From a checkpoint of a small transformer trained on Wikipedia: 60.7M parameters.
Each number is 128 + 32 x the weight over its row's rms, rounded and kept within 0 to 255. Layers, rows and columns count from 0. Numbers have three digits each. The size before them is the row's rms in percent of the matrix's.

# up: layer 6 MLP up, 2304x576, rms 0.0415, rows 323-336, columns 192-287
# down: layer 6 MLP down (transposed), 2304x576, rms 0.0415, rows 323-336, columns 192-287
up323 091:165097088091049139176116198100111096079127142128171089159094113049162102160088144100136115124109142114178158109178154118064085138069118139137087119102138142124142077149170168102156161122123176114074168150155108126135124171142105126159159159117117128140113135114211095167099083087081103151
down323 087:126127109145104116148118138113082124156167119155108140137152082163120082095117115135131125087173111109065123158140121118119152135128215140148188165142139106078117167158062123143087117200158122148119130169096100174126118136099158091091118109135058184129157138155113092086180152125144116152
up324 097:137120100093154078105169155157140162131221105076103132101123185173101132150116113156178124146125116112173135085125131133111103107115156126164094129113138151105142190131139116152119137141080146142118182123099093154074128146166082148162179114101132140086125134117160156173141127115178042118
down324 100:103069088180138152125104140192133162114096125147085116153142122174100142098128063145202132107093108044125157109123138139156078116136082159182162109103165167087097130105077106175130143117104131073110164110127136153143112154178144143137075093100136163164127114106102132161077091104127184140
up325 096:074117154129109102080083130150112117129139101135127126098078143117167146111171089125170112124180126074166150122137204115114129125113093164109108155180169093128099099143115125084122114138159059168140175104158170178130123073122083088164097102150092175115119149109166131121105129134116147137
down325 098:110177119143158078097138191131145153149177162142130098131138145072170129139159157133101093098122163138112126137148129109104090087115128146105120138146099145131096153146098090134111129118137101144124163161164128140109144133133159122112170114071099125178108066162177097181114118178104137125
up326 101:111159125103058111113115099151145188109141195072129092148149197074143121124102129133092159127068162173069106145152107164140111103099111196155118117179061136136089093084139101119174176112111080122093132136099144122138159108169090127171108099179116123151144171103171133124139138156095138139
down326 099:119172093103211148096145076070149060096145140091104177102201130086152108105076175094073104122160079144135109044134191163139070156129215149168146152164140133160079145167146145082110132155140144149102159132156110136160067076135126062146078177143134095198186156148125135152095113112135062136
up327 116:183129147110176078151100148168130107137134121133115140157095107095106178119126111182071143151161145073145147157130146135114112162134103113132169113098158102118125084117104117180122175122133109160062119066196091125145128158030163149080153199055137109137105141128136179139149122148156092140
down327 099:087086124110104170095090075108167093107109114126157106118156106159141142117122128072087116171158077064147156103084127084150098134196109155114145083125123197159126114133177079160144085152153131222170134137151090139073161141074128164174167109130135127098107139126117107176064191126161079114
up328 096:144135120168112096155076140191135162091171137111134143130109151141112135131093113140093255116164095136143101130112079173122087142134164128087169154113138110147130171140165143189128136094190174141161167094124125098165187164154123104183092160185133130176130142128178125157157149179112173164
down328 100:107179105092150138176173123174088082115062085145165107165101134158168153140166135180134134098177127119167152118086145139139117153093153078112077149129136109203168150092138112146193138098107139151174113127124136113120132110183159141137193158149115097123092132049132160082150110199141117183
up329 095:144112126121130150134086161118143143089114104113135128175149137095149123103108114065118146164141110075123125125170089095111131178108085144119131151142138168121090143173146120131091118108154176075137128115140137135123094159207110118127032139115173081157103134159136112139108115130148153173
down329 100:128174159159155128134159143097151104132171133114140119175141119102135115139100100111151086108132132097142143153183079111161119144124099132184143113087156094160159153098129105118161120043121122161177127092091162124075201127163147068208079117095111118124140119098134162160153157121183132134
up330 104:171084087129215120167124157124154094069160127107095144130118149175134095149109137131154166121150116188161136125134161199160065088125086041119137134191173158100116197133090113131179150170113153116064121166131174141081074144147138069068122157157070134177106101198149157096071128098132118134
down330 104:101116097084139127144131121099173129112118144130181122126113096140132093125074155165099136179141123124101193072093150187081098148100085139137164118178155128098122131145101126113095146129067117114096091168146127160139108095148111120132082109185154142135109131107146123066163107077159113176
up331 098:120095086123133080113046104202146154129116103116154167126057159137141080160150094103113138121123092154122137131087070175121083111172079075098082071234124079111099124165164122139124083113118092164143165083113127098116136162149195177126171140065142116166166158142189147054100186131151084120
down331 104:174165021108116101169121087140189167107103128136084130127105157104118077115105136104097129091070123068141097146143096103138103105075122077133111130140140184057169168132139139200110140153098097171138136116119113110100118157137179144125057090141077129104120166117100098129088128156111133138
up332 098:084113127176186106147128106119111142175133127135123157150104158149140213151157139100178151082131151128181110104120100139126114120166145209125173152144118075115152154112140072104129149151082087106116093150195150141058140103164125125147067175140106142136145146157162151145109108086119105149
down332 105:166161132120139134172141126125130151156137154186160141131145101078074149192099174134174121144101116082093086120160080113109119106132106125095153152144136151151110106123121133092111126129173058131132053141113121093113122149145131100160123115149120088115125099136121115151221091143096075109
up333 099:096109122106131135105110084108116124129158134119123171176119152189167142144126111171154092135101121149102107050129151116113161165165118098095116144116135134127189135124091094141103153145188134115176149123097158162104084135160116140149150136148142070165118149118114129121154134108121171107
down333 098:148163098168161102087123174145135105151127098128112119104126159140136113142144072132132121093139136111110165142067048125118157150090129153138112119160150136138091182109131155186103151121051202163138097151113112115110082119088153110157098092045134176049155086098061154163115126175133147128
up334 103:142167149116127099162170119159143104116127133172129094112093115085054160130082137073103187154153092119139097132184163181152111095143139141138056070107109106113089113114146088079145107068140100065121107073149141208119082105091150098143119144151094153064153180107114152139094154075154115148
down334 101:147135108141149149059121103138154088083062136162152115108091127126175105118167168088121144179168109098152102187124137196173194057142161109111112171207082153113161090126133107101178157131136152162128162121113131073137101139139119140120142123108160151082173140129091132157109165162169185097
up335 107:134116109145124083170096146110120145174153097152085116102145080158091107103203148161116134136169140126124113127157127136152125099138051123137094100135149162225117117116152082191121150157103115143177099087121144147121103176084125164091158133195092112102111116125159102130091178102086161110
down335 102:088133125115120157098098099049186148048131163156125116199042139095157125198162155111150145165154172114131164084126148131187063151148108092114132115151155171189102123131117186166099107079094154151122108160105117082116144118122119178095160172139069155091067143111106174130120114128123156134
up336 092:118164145154114115166075182148076085154089112083204122116109103127079110155110110147102126130115135106099078125173153154076071147133120143128065138172177106122110050109095116150108100134128107086121141157147133216187080140142055118132165157176120090118111116113187126136096101110139137090
down336 097:144164083156059098157103106155108096165133140115110099156065074145134159088169116145163130137131157151128154138042091124129144063111164173143127115122128136089099094140180115159113095124188089145118144129159141126140171110148120083150154138128130139112154163128112168117060136125109143131